{"n_kv_head": 4, "norm": "layernorm", "norm_eps": 1e-06, "parallel_block": false, "init": "normal", "init_std_up": 0.0361, "init_std_down": 0.00847, "optimizer": "adamw", "beta2": 0.99, "decay_fraction": 0.614, "train_tokens": 123100000, "steps": 7665}
Each number is 128 + 24 x the weight over its row's rms, rounded and kept within 0 to 255. Layers, rows and columns count from 0. Numbers have three digits each. The size before them is the row's rms in percent of the matrix's.

# layer 6 attention output, 192x128, rms 0.0876, rows 151-191, columns 64-127
099:129114136149132131092122119122113088140114116109145141137133116099142179145125133154122120105151086135144118131111137088105140151118111135115131146123122118131147120143127181155117166125138107
086:107153150119152128107095164119129125121134140154152146123172119126107174120183099130094105121122121102086102161123108114112153090167116154100122126123139120146155105148155143140107132117108136
087:144132079148110118177116154125136114150148151129107119114162125122133126162151102129136109126137130103150134154098122135147099164101134113110137125150124159164113116123115152109145129194141129
104:139116116113124129138091123136146138144124120143168140152153163121095135133150111157100125139143150097138086159109121150136126132127135128104127125125112116154120122106135128113120117143127115
105:145148110129163122139122148152126125136165126059126114143120112128121136133142113137130097102149122117117149131145104117109128105136131114124130117141138141136123142150114078137120116129112131
108:126118132121101139118163122133153143148146142120116138147122111142145089144124162152137153157115132114130128133141128124132117088134105124136121115170121136145117132143125109127128118148133146
094:159109131135144125127112096118122132108112129128112120111123123116112135121121129137145167113134105152117109148139141125114089126137142127129118144143120132158149142118124122154126137136138102
086:128106156138120138106152114102118106153091119131137131109104109117154112169112109131122117141116108136133130122167079132129109110151109128128134140122120100128143139115114086131090144108149134
093:109132157132088101110150154112127084119148153138138102134143097163128137098136127106103127137126123133121130147137124118116140105120137134116141126106132107130093165146137158123123116085119109
098:132119129157116122113110153098133118133121122145143153128150146123119105140122134149144148129104129152116140130135129109117161112150129162104154123105130114122143125165175156120139117114123125
105:093108146136135159111124122128128155146083116145149152137101145129132123136085183127135123125105130145127116102154129115107125123119112125131138133141138116097123125148156124127120120114130135
102:173141098130147123153146133124168109143143121116131096136150113137083126124146130125155118117116110116150142129151140130127130137111162112098143126132142119120114137142150139129144113099115113
103:088098160138130129095117136142122137142140114125114133157116148119117135098112157141108125143092125128121132111134132122121139129129147143156150166102157153113117110155163154138116149117116127
108:116145117100117096126104141102128128092142155137137093135126160126086131102128130113150118138121119111182135168089102152128123124142160134111164095163136097144130116118144149102120118117140140
100:122140147131125153113124116106116125136103118130101121126149149103131131146114125166122088138137130147104137136136148147152112139146142146103122128159112152122143107120130097102090120156153145
086:133137108127130111144123149105160143151172173109139102144126134149112118087132139122141131127119143127126131108110137103121136126107133090144129111120144116132083138109113121125150112090122117
087:143132133110156162141100111153097145117108112157121147130135123104096134131141139141119113129143105112095118105165136105112101092151123124129117146130117143130135125127144099120147121141128129
096:124113133113130128110157178138132123159131122104132110122144157142138128110105131122121091123149118150130139116142156127123111151131106143132107129110143126121151113117138105154121141168130142
073:105084102121131144092108138101116084129111145153110115128112148097127109130102150165100069145104157108152147110146146134137117162103134115129138122135100116126127111147116135127130127134123145
088:143132121112133089155099120075125117092152145120130079126122138176114141144123140120142138125150108123134129114162107116123141122122163120111119112111122131142157168119132130136152125123124142
089:159131120136172148111129132153127141145132141107128111164057129153148129133134158176120111085161124115106150108119105131131146124141114132130136131122130073149144102114141130154129150110090139
086:125130115133133110124142116108167107109133136127154118132150091127101113131137109149128134131113119149132126134146131102116118116132125111118136165114112131148129128102095119134120149134137142
095:120131137139123121122116106145121135146112110133156138145143158134136106120117134129103142131157144135126123113138163128123129174129114141144122159100143147115127139172136176126110152142136088
098:146113155113154097088098162100111077143131123119099095129153135115130137108104120150119096125141119122153145140104125128120146149129147118112122151125139122131121138126109160121113133117146110
095:107136120148144128096134164141169109176174177061093100099142132160129154075140126126138088111129121105120118156116113146146143117139141134136108114127141107165137149120123105126117126135124125
098:110131155095112115131111132129088144077129085159126158126145130097138115143144120148097130154124142130100093125157142124125099132135095143141109137132124157131141158122125123164134124137121113
115:125132121150089103104115124126125107126122097154107160142135116101147128085144145147133112162129146114151134126106154140142109143125112118128107140126129161110124136139123136092135133173110109
100:092116102102108116142108113138141150116128102123149152155107122131146150120124139121110113163150114118145160109137126113130132125146129142137132117120134115126132098104104135154121149128087146
094:138148152130124122108133132133108144138139159090087136115085131125155099155100136118119132150100126102151136113118139135132096170100143126156150117120144149105084140132125142126126137129130107
107:126128132079144128160152133104137130119148144124129100133113117141099118110114094082116142110114113176127131137143131142151120126155115149112115151125117150115171120102125121164148140149154153
096:147115130119123139118124103141097126153095118137132122140140140098118135096118130127101094124122113113105115159112141137109149118129125135147123103115127098131120129108107116106130117096119121
091:090117128135126124148141133161104127165158126081104135076128085122169143151118147132130140129140123116103115152126149116134107094153120160103115108122105128163152088155149098091109134172131160
112:127135138132117115151120170137157083124167124126159131137131151139149133148146151147129159105133104123128162116174108124103101102117136100108115139152118097132123138113097098131123131152160131
107:124142147082133141132122109134123133111098132185130143131122127109144140092141120133126135126123122127125134131114121132133150119141121137118134092107115108118146124132122128134109137115138135
102:166138115105123106177140115146137137098128108131129119110141110160135115163106134098145150130157144126125121144126120112129120101133125135122126136103126128116115121123113142106125115105122130
091:120118152138110117133137120158119144108128111128114142112117122102178138126104132115131138132114142143136095110110115161141102165113148131129111131135153124101116116157135130101110109141171114
105:109145127134128134141118113133127148134118144129114136148113131131129108120113161153151128131091111094136150115167150122118126133121152115120113137120135099143141122100114132129118111118093126
101:138128144112132131149146142124112145105145104133119123130132159139103069115152135133128158146090144152179101126129134117141119141107115133160127120112141127098106154113115113127130109111144091
113:120130133125139135138145144144118116119133108137101153110134092126164134125121124136134143152109108138141157113138140106082146126119105148162126135096114105099135137115105118132106152119116107
110:147132155124110109118124137089071122108124117144134106107162128138105114123110111099112138134143143129121121154125150145145107127146086148125123148159132123107151123166140133122152126156151103
096:135126118127126080094115117134142092137134119118163123144125095155136134119133138144116145149128122133113138130129122114144137111145110141098144107124101167140169150135130129128112130112125115